Weights of a small transformer language model.
Training: 155M tokens, 4124 steps.
Each number is 50 + 10 x the weight over its row's rms, rounded and kept within 0 to 99. Layers, rows and columns count from 0. The size before them is the row's rms in percent of the matrix's.

# down: layer 2 MLP down (transposed), 512x128, rms 0.0751, rows 360-386, columns 0-127
# up: layer 2 MLP up, 512x128, rms 0.116, rows 361-387, columns 0-127
down360 161:55 48 50 61 44 50 62 42 47 60 47 31 72 46 33 66 41 53 39 43 74 39 53 54 67 36 52 39 41 53 31 52 45 45 41 35 46 67 44 67 52 51 65 68 48 57 30 53 63 64 43 45 47 46 53 48 55 49 41 63 38 41 41 53 49 53 40 50 40 34 50 65 41 56 72 51 38 62 43 37 55 57 65 41 44 49 37 45 47 46 55 48 49 52 55 61 45 46 44 67 69 39 41 52 36 52 61 46 49 61 64 44 38 54 41 71 63 57 45 54 48 44 51 60 58 29 53 49
up361 107:69 47 45 43 27 56 46 56 44 42 47 75 63 55 46 54 41 41 63 55 43 56 31 46 48 55 40 41 36 31 63 52 63 55 55 70 57 52 62 51 43 65 48 48 49 55 45 34 52 35 58 50 45 42 35 49 42 65 40 74 40 40 38 43 57 60 49 51 42 51 54 50 57 41 52 42 56 51 43 57 35 55 55 40 47 50 63 66 50 36 49 45 43 42 54 35 48 71 59 57 59 56 50 47 65 31 56 60 61 55 48 47 49 63 38 36 47 54 37 50 53 32 56 59 28 68 57 62
down361 108:43 46 66 48 50 53 35 39 49 69 52 54 41 40 55 42 55 42 45 36 41 51 53 64 62 38 32 64 48 64 56 41 66 44 28 65 47 50 47 56 51 53 64 54 52 49 42 77 55 57 42 52 56 62 56 58 46 38 50 40 46 43 53 44 43 33 52 60 70 39 44 39 36 52 35 45 26 70 50 58 55 40 44 60 56 35 51 42 27 54 44 53 54 49 66 52 63 37 65 48 67 45 48 56 37 54 59 58 52 44 70 50 62 51 58 59 47 48 47 42 35 53 38 47 65 59 47 44
up362 086:45 56 61 54 51 56 70 58 70 54 54 57 51 68 52 47 52 65 47 56 48 55 42 41 38 47 57 42 66 46 42 52 51 48 49 63 68 28 51 36 50 47 39 38 53 60 35 49 62 62 48 44 52 47 65 45 60 44 51 42 65 53 55 43 56 51 46 54 50 61 51 30 55 37 44 44 39 40 41 52 47 53 64 54 41 45 32 40 56 42 39 55 82 53 34 45 64 62 55 24 51 45 44 40 42 26 37 44 53 43 46 50 60 71 58 62 49 46 30 55 59 59 40 36 49 51 51 63
down362 091:56 52 61 27 45 65 46 49 40 42 52 45 57 44 52 48 57 37 52 42 42 50 60 51 49 42 59 61 51 39 75 47 49 68 62 37 51 65 41 39 56 53 54 52 48 39 60 52 45 65 69 46 38 44 57 65 61 53 32 61 60 56 59 37 52 56 45 29 57 47 57 49 62 51 58 56 61 48 73 39 34 40 52 57 47 61 44 39 61 54 50 49 37 51 26 62 35 58 30 45 48 47 40 39 52 68 55 48 53 51 53 43 65 71 43 48 61 55 27 42 47 48 38 42 48 41 49 37
up363 086:54 54 40 63 30 39 41 68 40 40 49 32 45 66 63 47 36 72 59 51 55 43 48 42 61 53 61 55 45 66 49 75 61 40 61 32 44 62 52 40 35 71 54 57 44 53 54 56 45 56 67 42 49 60 52 74 58 49 37 47 44 51 42 49 56 53 60 46 55 51 59 34 68 47 28 58 48 57 58 54 49 27 60 57 43 52 66 51 42 47 51 51 45 68 48 55 49 54 39 52 30 54 40 41 47 40 61 46 50 33 35 45 45 60 54 55 48 48 37 50 51 38 54 50 50 58 36 51
down363 079:61 31 52 32 32 51 53 47 73 79 74 52 34 35 53 42 57 44 57 38 43 49 60 46 51 35 58 44 46 48 52 55 65 58 51 42 60 49 51 38 55 70 42 40 60 44 53 39 38 57 45 43 50 57 44 44 45 49 47 41 63 37 52 64 64 54 41 31 49 52 32 43 45 59 35 46 54 53 51 55 60 38 67 60 58 60 56 62 51 34 62 51 48 54 39 53 66 54 49 48 47 32 40 58 74 46 57 54 47 36 40 54 49 60 46 55 40 57 35 56 60 35 52 46 56 59 61 42
up364 089:52 69 49 54 76 49 46 35 51 56 61 42 28 66 35 46 47 62 53 55 37 59 47 51 43 64 37 58 72 51 48 59 55 52 61 43 62 52 59 41 57 55 41 48 51 61 52 41 55 31 49 14 36 59 43 43 73 41 72 38 38 48 54 42 58 54 50 47 32 60 55 51 45 51 57 38 42 53 54 56 49 62 68 33 46 62 50 56 41 50 54 38 40 64 62 54 59 54 42 49 40 37 43 51 45 49 59 61 52 60 41 48 49 32 37 48 49 53 43 46 62 50 56 56 48 46 42 56
down364 094:62 72 41 51 42 36 44 61 47 35 51 45 58 51 58 43 42 62 48 52 45 36 47 33 44 51 52 55 61 65 46 31 62 57 33 56 59 57 47 55 49 53 57 47 55 42 64 45 46 64 47 51 43 51 37 50 47 43 55 40 48 54 27 55 59 48 50 55 52 47 63 42 20 36 65 42 66 51 73 56 40 58 29 32 44 54 57 41 60 46 36 72 37 62 47 50 48 37 36 51 43 52 56 63 63 49 60 61 42 54 55 46 58 41 64 33 50 54 66 47 58 58 57 46 32 58 47 54
up365 112:47 35 44 51 50 60 67 49 51 34 48 54 56 39 50 35 39 63 61 43 50 49 47 63 57 55 50 40 58 39 39 56 55 60 27 37 39 49 65 48 50 49 49 54 45 45 60 69 36 52 51 52 56 59 53 47 49 64 58 39 27 57 52 59 43 46 47 47 43 56 45 57 38 36 57 45 53 56 61 51 71 44 58 55 53 33 47 48 49 45 64 57 46 62 48 40 52 51 51 58 49 59 49 36 28 36 43 65 57 25 65 60 73 38 63 46 77 36 44 49 32 54 35 47 61 54 38 42
down365 111:35 34 42 37 54 42 54 52 60 36 50 43 57 36 79 68 44 60 46 38 58 52 53 44 43 51 49 61 57 52 47 45 54 57 45 60 63 48 59 36 36 52 39 60 48 57 59 33 38 59 45 44 65 52 39 46 35 45 62 46 51 58 55 48 57 67 46 45 57 38 65 64 45 46 57 39 54 47 49 45 68 51 75 35 55 39 47 47 67 56 49 58 45 48 62 38 53 53 50 57 42 30 38 48 43 34 60 57 47 47 63 50 63 48 40 60 69 54 36 47 41 43 53 55 64 36 49 20
up366 119:48 54 42 69 63 49 52 46 51 54 57 50 47 45 44 45 48 44 60 38 44 76 43 66 55 46 76 53 47 54 53 54 51 60 50 50 38 34 41 60 53 60 49 56 47 53 45 35 58 58 55 45 25 39 44 47 45 47 62 40 56 60 58 55 66 57 53 43 43 62 60 54 48 52 53 50 59 58 44 42 51 51 33 40 26 44 73 54 46 44 50 43 46 44 55 46 28 44 47 74 23 49 55 46 52 48 45 71 31 37 53 48 58 39 45 72 53 52 44 58 43 53 58 34 44 67 60 33
down366 111:54 50 44 73 62 52 47 38 64 49 36 40 76 50 38 34 59 58 19 46 48 51 48 62 60 48 58 57 52 60 44 46 39 30 53 40 48 57 45 54 41 52 47 58 55 71 47 42 65 33 60 57 31 61 60 54 51 31 66 51 42 43 52 43 35 56 44 61 44 42 50 42 46 47 64 48 62 46 57 51 60 55 54 46 28 39 43 59 41 53 67 47 66 31 56 60 43 40 45 64 51 50 60 61 59 50 49 43 39 48 39 42 49 60 48 53 54 50 58 63 33 64 46 44 51 58 43 40
up367 092:42 66 59 56 49 59 57 58 53 50 57 59 31 55 37 50 66 47 38 46 49 54 45 46 48 55 44 42 44 32 56 38 46 28 59 55 46 41 53 63 56 63 41 48 56 48 56 73 73 33 37 54 62 47 55 60 63 59 70 43 52 32 55 48 54 47 60 44 46 50 44 50 53 53 47 31 69 40 43 44 54 52 33 48 42 47 49 51 57 69 51 44 50 53 56 41 58 49 41 51 56 43 36 46 56 65 30 56 48 62 38 34 49 33 44 40 66 48 75 51 63 58 39 54 47 63 29 49
down367 084:53 47 54 64 59 60 61 56 64 35 59 51 61 38 48 56 43 53 39 48 51 60 57 67 53 47 31 47 38 46 44 49 56 34 52 45 42 44 30 53 63 62 50 63 47 51 61 40 43 48 64 51 57 69 41 51 59 47 46 43 38 43 48 59 51 35 48 51 64 45 47 41 71 46 54 61 37 45 57 44 56 73 52 46 29 48 21 50 46 47 59 71 48 70 46 40 37 33 45 47 55 44 45 41 71 34 37 48 63 47 37 52 50 52 46 58 56 44 55 59 48 56 43 48 42 49 75 37
up368 091:52 60 53 48 52 42 49 36 46 47 34 35 58 38 43 40 52 63 60 52 43 75 52 56 69 51 62 48 47 51 18 40 58 54 52 68 56 48 51 43 67 32 50 59 49 31 57 51 49 46 34 50 60 51 50 58 54 55 48 43 50 49 36 59 45 52 63 37 32 77 43 54 56 55 60 23 58 50 47 46 53 60 35 55 63 46 52 52 52 61 56 42 46 28 63 47 48 53 57 31 55 57 57 54 29 53 43 45 47 61 48 56 53 49 60 25 61 46 52 43 47 50 48 56 65 53 42 54
down368 096:56 54 47 47 50 73 42 71 32 54 48 46 50 71 42 53 63 54 47 51 46 49 56 43 51 38 39 59 54 45 79 57 26 56 44 27 51 52 37 45 37 51 54 36 48 74 59 61 42 42 48 50 64 34 38 40 48 51 63 50 48 42 45 55 46 33 62 60 54 61 63 55 55 40 47 68 42 41 69 42 43 41 48 38 45 57 39 54 48 30 57 48 31 61 46 48 56 56 59 54 51 58 63 41 44 37 46 45 39 59 49 47 47 43 49 57 42 42 65 51 66 54 56 55 58 46 69 40
up369 115:35 56 52 42 36 36 41 58 58 48 38 40 37 51 42 43 28 34 60 37 57 54 39 43 58 44 57 45 25 67 43 52 63 51 49 59 54 64 49 46 54 72 52 59 57 48 65 51 44 52 57 49 49 59 61 65 53 43 49 41 61 52 53 63 24 60 51 40 51 36 40 46 59 52 44 42 53 46 39 56 41 37 39 65 43 66 51 41 37 40 48 48 42 42 47 40 62 74 57 56 52 47 47 59 37 41 55 69 44 42 59 33 66 48 38 56 56 64 62 62 60 60 68 52 50 55 50 57
down369 126:57 55 48 52 60 52 44 49 68 35 35 53 50 48 41 64 64 57 67 37 40 54 43 58 61 38 55 60 46 40 64 45 60 49 46 38 58 49 59 41 57 53 47 39 47 58 48 34 44 40 51 62 47 39 56 44 48 49 35 39 56 71 67 43 65 53 63 55 33 54 66 59 49 55 43 66 37 34 59 44 40 47 40 34 40 42 37 54 53 77 28 46 54 43 63 48 46 34 55 34 35 64 56 50 41 63 33 65 56 54 48 57 37 57 54 50 49 63 65 58 36 47 47 48 57 42 45 39
up370 075:67 35 43 77 55 46 33 48 59 45 53 66 47 54 33 63 61 60 68 55 60 57 51 53 58 40 56 31 56 37 53 42 64 65 36 39 49 47 48 51 43 68 53 64 51 67 54 49 58 38 49 36 60 46 46 59 43 64 51 33 58 51 56 43 53 35 48 42 36 54 40 45 44 51 47 59 49 51 42 27 51 49 56 63 40 70 44 57 46 43 58 34 43 57 44 41 47 58 49 46 63 59 47 38 34 70 53 67 34 33 56 39 56 55 51 42 35 54 57 53 41 49 42 50 67 57 47 50
down370 077:49 50 41 41 56 44 59 50 53 72 63 47 61 61 53 40 62 49 49 50 56 36 40 49 67 71 32 45 41 56 40 40 50 66 44 27 55 74 56 56 25 43 46 41 60 63 67 47 59 50 39 55 49 62 36 43 54 38 58 41 51 49 56 60 69 51 36 30 51 48 39 33 45 59 53 45 41 69 52 48 51 52 51 41 48 36 55 45 45 50 43 65 69 54 55 38 47 44 61 54 51 42 44 46 50 43 61 51 57 56 56 44 35 34 50 46 37 33 52 63 65 59 57 53 40 64 45 41
up371 107:42 34 48 58 48 47 57 66 33 42 52 35 50 40 36 46 52 56 35 49 38 42 65 54 64 64 41 57 53 42 54 39 62 56 69 42 55 51 65 53 24 37 53 52 46 68 59 38 53 28 58 28 51 68 35 59 52 52 45 53 56 42 38 57 39 54 56 62 62 52 44 44 51 53 51 57 69 60 46 67 56 46 36 48 40 47 49 38 66 50 68 37 61 48 59 37 52 48 37 44 47 34 56 48 54 42 44 47 36 60 46 46 65 44 52 41 62 64 64 45 45 54 47 45 70 53 51 55
down371 114:49 48 67 60 52 43 34 30 50 73 48 64 46 24 51 36 74 32 48 52 45 70 47 47 49 46 42 48 41 58 44 49 50 52 51 55 48 37 55 47 38 32 41 57 48 47 55 39 51 47 34 52 48 54 48 61 55 44 65 51 30 49 47 45 46 62 61 60 48 59 25 54 55 52 48 40 50 52 38 51 47 44 37 65 60 59 49 41 36 46 57 39 38 47 60 49 60 67 40 55 71 39 49 45 57 58 60 59 39 56 65 53 67 46 57 51 56 52 54 43 66 71 57 47 49 44 37 68
up372 113:48 57 61 39 37 54 40 54 42 43 54 50 52 74 47 45 56 62 62 51 44 43 57 56 65 51 43 70 38 48 48 49 51 52 57 48 41 66 44 51 41 61 51 49 50 36 50 45 52 29 58 47 40 55 50 52 60 47 43 37 55 46 59 48 53 44 43 38 61 52 55 55 36 53 39 62 45 48 61 66 31 51 39 63 49 39 55 44 49 47 63 49 35 51 52 75 44 26 53 61 50 55 54 64 70 43 43 57 28 40 21 68 65 50 48 56 37 69 47 33 55 55 54 61 47 39 61 38
down372 118:51 41 60 38 61 60 47 46 64 37 61 57 30 47 39 37 36 60 61 46 42 59 43 46 47 31 39 45 43 30 57 65 48 65 50 61 62 35 63 54 32 46 63 59 57 47 48 58 44 43 57 36 48 63 58 59 56 65 62 54 55 48 45 29 55 50 44 36 54 48 38 40 49 68 41 51 79 28 53 53 41 49 51 51 54 46 49 37 65 56 56 42 54 66 43 57 40 56 60 48 55 43 50 43 44 37 63 80 53 47 67 62 55 41 59 41 42 53 46 46 53 48 49 41 48 51 47 39
up373 113:54 35 44 57 45 41 60 52 60 52 42 59 62 39 48 59 48 43 38 52 49 65 63 55 45 61 66 53 49 51 47 44 51 60 48 55 46 45 55 28 40 51 36 49 37 42 72 51 75 36 63 38 44 45 50 48 48 50 43 51 41 56 67 53 44 38 48 47 35 34 54 40 44 52 43 55 30 59 59 37 48 54 47 44 33 58 43 60 48 38 44 30 48 73 47 36 39 66 45 62 68 53 51 83 38 68 42 45 50 44 58 41 53 53 53 38 54 48 49 58 63 42 52 45 62 66 43 58
down373 130:42 39 39 55 42 31 51 42 36 54 49 53 45 46 51 57 50 40 53 49 43 72 45 54 56 45 76 53 64 49 41 37 46 50 63 35 53 41 60 56 48 48 62 70 53 53 50 70 44 51 52 56 45 31 45 59 48 40 42 60 45 56 71 42 45 41 56 64 54 53 49 51 56 51 67 51 40 51 43 53 47 48 55 57 53 48 44 44 38 52 42 38 50 64 39 43 27 50 41 49 66 60 32 69 59 37 58 36 37 50 66 51 62 61 58 39 57 60 51 35 67 65 44 53 20 53 43 49
up374 085:41 41 31 54 53 68 47 37 48 40 45 46 44 38 62 41 42 60 34 59 25 62 38 42 56 60 62 51 59 51 45 57 45 41 56 54 64 50 44 66 24 64 58 49 55 47 62 47 58 32 48 57 59 34 29 61 69 61 57 44 50 62 43 56 51 47 63 42 61 37 43 52 55 55 49 40 57 55 54 46 49 52 57 56 67 36 48 34 52 44 40 41 36 68 54 57 36 51 56 50 44 46 24 34 60 70 51 58 55 53 48 46 58 46 53 67 55 54 53 44 52 66 51 44 45 63 41 57
down374 089:54 51 34 44 39 61 62 58 57 45 32 47 58 49 64 41 43 61 35 48 57 41 35 59 66 49 43 56 53 62 67 58 41 49 55 53 60 45 50 50 33 46 73 53 51 52 46 57 52 59 43 35 58 54 46 34 49 45 53 49 39 63 24 37 47 68 46 47 49 39 47 41 58 44 50 60 38 51 43 53 38 56 65 72 46 37 57 34 38 50 60 47 43 39 44 59 53 63 51 65 53 48 38 34 58 66 47 62 57 39 39 57 48 62 45 71 29 38 60 45 58 54 43 52 49 48 49 72
up375 131:65 66 44 56 54 55 48 47 35 63 52 63 49 51 37 54 80 39 40 38 49 45 50 58 54 39 58 27 51 41 49 53 42 71 54 37 53 61 59 63 58 42 51 50 52 32 62 52 53 58 47 47 46 47 44 57 30 46 55 60 55 34 77 62 51 35 39 46 52 46 52 45 53 41 69 71 31 63 57 50 46 55 37 53 56 55 31 39 51 61 38 55 58 52 35 50 42 61 59 42 60 55 46 61 51 44 48 50 53 46 48 37 58 50 45 64 53 36 30 46 67 54 35 42 47 46 43 56
down375 130:74 63 48 54 42 42 28 55 35 52 33 51 41 44 47 37 51 58 41 45 45 54 46 48 48 52 78 38 53 46 55 61 48 49 50 44 33 62 41 24 51 56 35 53 84 46 49 52 77 48 54 55 49 59 61 66 54 55 66 37 52 50 57 53 56 37 47 43 41 39 58 55 56 47 47 55 48 53 59 65 50 50 57 53 44 53 40 49 60 77 47 43 54 53 45 47 45 42 36 39 62 66 51 41 58 47 45 28 47 64 44 53 62 58 49 55 42 48 56 54 50 36 46 36 41 39 42 52
up376 099:54 44 44 36 43 53 37 47 40 54 40 56 44 35 45 53 63 51 35 41 41 70 51 54 66 54 59 57 37 59 46 38 53 55 49 45 52 48 47 51 51 57 53 39 44 40 57 74 49 49 53 54 60 72 29 50 44 64 38 35 54 51 53 62 34 48 45 60 47 47 62 38 46 54 40 42 58 37 36 47 39 60 36 44 48 62 58 49 56 40 55 30 49 54 57 40 54 55 58 43 40 54 50 66 49 45 50 67 36 50 39 49 50 36 64 59 33 55 71 51 51 76 42 59 74 34 49 67
down376 104:49 71 29 71 51 39 46 47 55 48 44 64 51 59 56 52 50 46 76 53 44 61 44 45 56 61 44 43 53 47 38 44 48 35 47 37 24 43 33 60 45 57 55 37 52 41 41 58 49 59 68 54 58 45 55 35 59 46 47 40 56 53 51 52 54 45 47 33 61 60 52 59 53 46 64 66 39 52 41 46 51 60 49 38 32 55 67 41 39 55 45 52 53 53 36 50 45 37 53 48 60 54 42 48 32 36 49 30 59 46 35 43 58 61 37 44 85 53 51 53 62 51 49 58 63 62 56 57
up377 068:43 55 38 51 36 57 47 51 45 73 52 43 44 53 47 59 54 42 46 49 37 47 56 49 54 49 48 53 46 63 48 45 39 58 56 58 62 40 63 57 46 52 62 70 78 60 49 44 53 43 39 52 61 33 32 31 41 44 47 34 56 31 60 54 54 66 61 52 44 39 32 76 48 65 58 47 45 45 56 37 49 47 34 45 58 45 47 37 57 63 35 41 38 44 61 46 68 58 62 34 63 47 63 55 55 45 48 49 54 49 57 39 55 49 54 42 44 35 69 31 46 63 52 37 42 50 37 48
down377 058:38 64 54 47 51 45 50 41 46 35 57 69 48 59 66 40 41 42 49 57 45 64 56 37 42 46 50 53 66 45 49 71 52 25 58 46 36 56 52 49 53 45 44 35 31 43 67 51 38 44 47 53 49 48 54 72 42 57 41 48 56 65 40 41 45 58 43 55 48 61 62 34 70 37 43 48 48 63 45 51 40 40 51 68 44 64 59 60 45 42 46 40 67 68 43 57 38 24 43 73 43 58 40 45 29 63 43 57 49 54 48 58 49 67 49 53 44 59 56 53 39 40 49 49 47 49 60 52
up378 101:62 57 52 51 47 63 37 47 39 47 52 69 62 59 50 63 56 53 64 44 36 39 45 48 51 34 43 22 32 53 49 44 46 69 48 46 52 65 46 55 48 40 46 63 38 45 45 43 61 51 45 70 53 42 56 55 61 49 42 52 49 25 61 46 63 51 45 63 36 41 47 56 42 40 51 69 58 44 47 65 58 70 53 59 53 53 59 63 63 50 47 51 60 52 62 46 40 44 44 51 52 64 41 45 47 67 48 38 53 29 48 30 51 56 49 50 57 34 35 41 25 48 64 35 45 47 57 55
down378 119:58 51 53 40 55 57 40 68 40 62 58 52 67 51 64 47 59 36 57 52 45 52 47 48 63 28 53 65 45 55 44 63 43 55 49 50 31 57 44 48 52 41 48 38 56 35 50 43 53 43 59 65 41 67 58 49 53 37 57 52 52 46 47 58 52 47 55 21 49 51 55 31 48 38 69 52 46 59 55 63 56 61 38 46 62 36 46 59 56 45 46 46 49 34 55 64 58 28 67 35 30 60 57 67 54 60 69 59 46 45 49 45 50 48 47 42 51 41 41 56 47 34 69 57 29 33 51 46
up379 100:45 36 45 47 53 57 50 69 61 66 29 38 61 58 39 26 54 38 49 41 46 59 57 62 34 66 43 55 76 64 48 36 49 44 56 38 54 49 67 39 61 39 38 48 58 55 57 54 58 45 54 55 49 53 27 57 53 39 47 47 54 44 66 48 48 49 50 50 43 42 43 44 42 51 41 51 35 46 57 36 74 57 50 51 32 57 50 52 58 45 51 47 50 56 61 60 38 69 36 51 58 61 51 40 60 58 54 43 55 56 58 37 39 50 44 34 21 45 54 55 46 49 46 49 68 56 49 66
down379 101:40 39 50 56 43 46 34 29 41 45 43 59 42 57 48 49 51 47 51 48 69 65 52 42 40 46 74 54 45 50 43 58 53 56 48 53 52 37 41 75 31 71 42 61 52 50 63 51 56 55 40 47 44 59 39 48 47 64 44 38 50 66 49 39 49 54 35 39 53 56 53 58 42 41 42 53 61 68 56 55 45 69 64 45 61 33 56 52 51 39 46 62 46 43 46 49 47 54 70 30 41 61 26 63 52 48 46 31 46 56 69 44 58 50 53 36 65 51 39 52 46 57 43 69 32 51 53 46
up380 067:56 64 54 43 48 51 36 37 69 41 65 47 45 59 43 46 70 53 52 43 59 69 45 51 46 56 41 53 61 36 64 52 48 37 39 64 49 40 57 52 53 44 13 51 43 45 59 59 49 39 42 46 52 60 44 55 41 61 59 48 72 38 59 44 41 55 72 30 51 49 46 39 45 49 55 36 46 45 65 39 54 56 50 49 74 58 65 45 34 50 42 41 44 51 42 39 53 58 59 41 56 66 36 59 44 63 44 49 52 54 39 37 54 45 42 25 54 49 66 49 49 49 48 47 60 60 38 50
down380 055:38 58 61 48 57 49 38 46 37 39 40 45 39 60 55 56 42 54 43 48 43 53 38 57 48 49 64 59 70 63 42 48 52 40 61 58 49 32 62 54 54 34 35 49 47 28 57 46 60 44 27 51 58 56 51 57 44 38 61 48 56 53 61 56 65 57 43 60 63 54 42 40 61 36 66 52 59 41 44 49 56 63 50 38 65 55 55 43 62 46 72 51 36 39 40 57 26 54 42 36 49 35 53 53 66 58 49 37 57 57 59 42 60 56 50 41 53 33 53 56 52 45 29 53 27 57 53 68
up381 092:40 58 43 60 27 41 36 54 49 50 61 44 49 44 42 68 50 56 32 52 55 39 51 66 51 44 37 49 68 34 31 50 57 37 41 52 56 51 73 25 49 57 39 39 40 55 64 57 58 56 47 60 48 51 49 59 56 45 38 60 51 50 56 62 52 42 64 51 42 44 44 58 37 41 39 53 56 45 56 60 76 51 34 41 38 47 42 56 50 64 70 33 43 53 51 49 33 54 44 54 69 44 34 36 57 53 57 45 47 59 54 46 51 58 47 49 65 54 56 43 63 52 56 71 67 58 42 42
down381 101:61 50 68 44 69 55 55 57 45 45 59 54 58 43 44 47 47 35 58 56 50 60 45 54 59 54 35 49 27 51 74 61 48 37 54 50 30 48 54 47 51 43 60 49 46 58 27 63 39 67 61 24 55 48 50 55 55 51 59 59 49 42 54 48 45 41 45 59 50 54 34 45 56 66 35 58 42 46 54 57 41 51 48 42 54 39 52 48 45 35 57 61 39 34 55 47 58 45 47 66 54 35 31 48 36 74 45 40 61 41 56 56 45 40 45 54 51 53 71 55 49 54 48 29 76 47 41 63
up382 092:57 60 50 43 52 78 57 64 55 47 69 51 49 49 50 58 42 40 48 58 62 51 39 47 44 54 67 48 47 51 44 75 35 58 43 29 42 43 57 44 41 35 50 52 64 48 41 51 60 38 69 48 58 35 68 72 58 52 45 49 46 52 55 44 62 45 42 50 42 52 69 39 46 38 50 43 37 58 37 40 51 44 37 38 51 39 52 53 52 45 53 54 52 63 51 64 59 55 48 34 36 56 40 49 41 50 42 72 76 54 45 51 41 44 53 54 66 52 40 42 45 39 37 49 40 37 57 73
down382 094:29 51 46 49 35 53 55 55 58 62 57 44 45 47 44 53 46 42 56 44 32 57 48 43 52 37 62 48 57 67 45 43 64 50 55 58 48 70 53 44 77 50 56 40 52 47 56 53 57 58 42 40 39 53 45 44 49 53 62 54 44 50 49 63 33 49 78 37 52 50 45 43 51 53 55 47 38 31 63 64 43 27 61 61 42 57 43 45 39 53 56 56 51 38 55 40 60 55 57 40 38 59 45 52 66 41 59 67 39 32 75 57 44 59 59 61 30 43 46 59 65 46 35 40 57 35 42 42
up383 140:60 53 46 61 36 34 36 44 36 25 51 52 65 64 63 48 52 51 45 47 57 50 60 56 30 43 51 39 48 46 42 57 67 59 70 50 56 56 52 45 36 55 59 61 55 60 57 41 55 44 51 31 34 37 61 41 63 55 54 64 63 65 59 55 38 50 63 56 58 49 55 42 47 40 48 65 41 61 56 59 42 30 43 65 42 33 45 55 60 60 50 40 51 64 47 28 46 42 45 51 51 58 72 39 56 29 61 51 49 47 47 58 65 53 41 44 48 38 36 41 39 39 58 41 47 53 56 41
down383 092:49 46 53 50 66 63 63 55 63 65 51 51 31 41 41 61 53 54 42 56 47 42 41 56 59 50 41 60 52 56 57 37 41 42 36 45 39 42 57 46 58 52 39 43 48 39 47 54 50 57 53 63 68 59 39 53 43 45 48 38 37 34 47 48 62 45 34 52 42 50 47 52 53 52 50 25 40 37 51 40 59 72 53 28 66 54 53 36 41 36 47 69 40 40 57 73 67 71 63 47 52 41 34 59 37 68 34 52 51 62 57 36 37 53 47 60 42 51 57 62 60 56 51 56 56 47 51 55
up384 110:65 45 36 61 57 35 44 60 39 39 70 56 47 58 61 42 40 48 74 45 50 59 56 69 56 47 54 51 37 49 33 51 50 52 57 39 55 40 41 43 48 47 66 62 46 54 46 48 40 55 65 52 62 50 61 42 67 38 49 59 43 52 53 69 52 42 38 54 60 46 54 49 62 51 47 55 66 47 50 60 58 54 55 50 32 62 43 42 53 45 45 38 46 65 53 35 43 52 56 23 33 41 56 59 42 54 56 50 55 40 58 60 50 67 54 23 24 50 43 49 32 52 64 49 31 50 46 59
down384 105:53 53 60 46 48 56 48 36 60 35 53 53 61 53 31 42 50 44 25 53 50 50 44 35 50 55 54 50 66 52 37 42 61 51 60 56 50 59 52 57 42 50 49 50 35 33 68 47 65 40 61 56 50 45 48 34 33 47 38 40 47 39 53 41 46 64 57 55 45 60 40 66 54 55 46 28 35 49 60 47 51 55 66 50 60 49 57 37 57 55 52 57 46 30 62 77 52 39 47 75 55 63 46 38 61 43 34 41 62 65 61 41 48 50 56 56 69 49 52 46 64 63 34 49 49 39 40 47
up385 119:47 49 76 56 43 47 41 50 32 44 68 55 35 67 55 52 47 45 43 39 68 34 56 45 54 34 53 56 53 50 32 35 52 55 37 49 37 35 58 58 37 52 55 61 60 54 53 33 55 47 44 39 52 72 51 57 67 44 52 51 66 59 55 46 44 56 60 40 48 39 60 57 62 52 53 55 39 65 57 49 51 54 54 58 60 46 52 47 39 71 46 64 44 45 51 38 70 58 59 66 73 52 24 54 45 39 60 55 41 33 48 41 60 53 32 36 39 41 44 48 49 55 51 58 52 56 50 49
down385 096:67 49 22 57 61 46 45 45 55 55 46 54 49 34 47 48 49 55 44 44 41 64 55 57 48 62 55 36 56 49 68 51 66 50 42 42 66 65 48 33 63 45 51 53 55 45 44 52 48 53 56 59 53 37 46 38 30 42 57 76 43 44 39 54 54 53 34 51 67 50 37 40 48 52 49 55 60 53 52 50 57 40 50 50 31 39 37 47 55 33 40 55 43 38 37 43 35 64 59 49 32 43 76 36 65 58 46 41 49 62 37 63 40 46 61 69 47 54 58 51 61 61 62 48 65 52 47 59
up386 104:59 41 39 64 40 62 61 60 61 45 57 50 44 58 61 45 56 37 44 43 40 53 49 41 37 60 41 40 67 49 61 43 57 55 44 57 70 68 54 53 68 45 51 36 57 47 49 60 40 58 49 53 35 40 56 64 40 52 67 47 42 36 33 47 38 52 57 41 71 61 63 55 47 53 45 53 58 40 40 37 61 62 39 61 31 55 55 46 45 47 38 38 49 62 57 58 56 69 55 43 48 52 55 29 58 62 31 70 41 48 45 52 42 48 37 51 40 41 53 37 41 46 57 54 48 34 31 34
down386 117:53 44 43 54 35 35 45 59 44 41 48 36 52 48 34 55 55 37 38 60 55 52 68 51 50 77 58 40 44 43 56 62 59 54 37 56 68 49 53 46 33 65 56 43 61 57 36 56 53 66 68 60 48 47 52 47 45 52 49 42 59 37 62 31 62 51 36 51 48 64 45 67 55 49 55 64 63 56 58 47 42 60 59 61 46 48 45 34 44 49 69 54 51 67 48 76 41 42 44 34 48 52 47 40 52 37 39 54 44 50 54 38 40 39 48 40 39 45 52 48 66 61 68 36 40 40 37 39
up387 108:66 38 56 44 38 44 51 69 48 61 31 51 54 66 46 47 40 53 46 56 58 46 49 42 35 61 39 48 75 56 38 50 65 38 56 42 46 55 62 32 49 59 42 38 32 55 55 52 50 48 66 38 50 55 64 76 62 46 53 62 61 49 49 46 71 60 39 40 53 57 66 67 38 42 52 41 41 56 37 61 58 53 51 55 46 50 50 39 43 34 46 58 51 63 47 68 41 51 48 48 55 69 67 59 46 34 46 62 58 30 56 61 53 52 49 48 57 48 30 39 46 61 40 43 43 50 48 50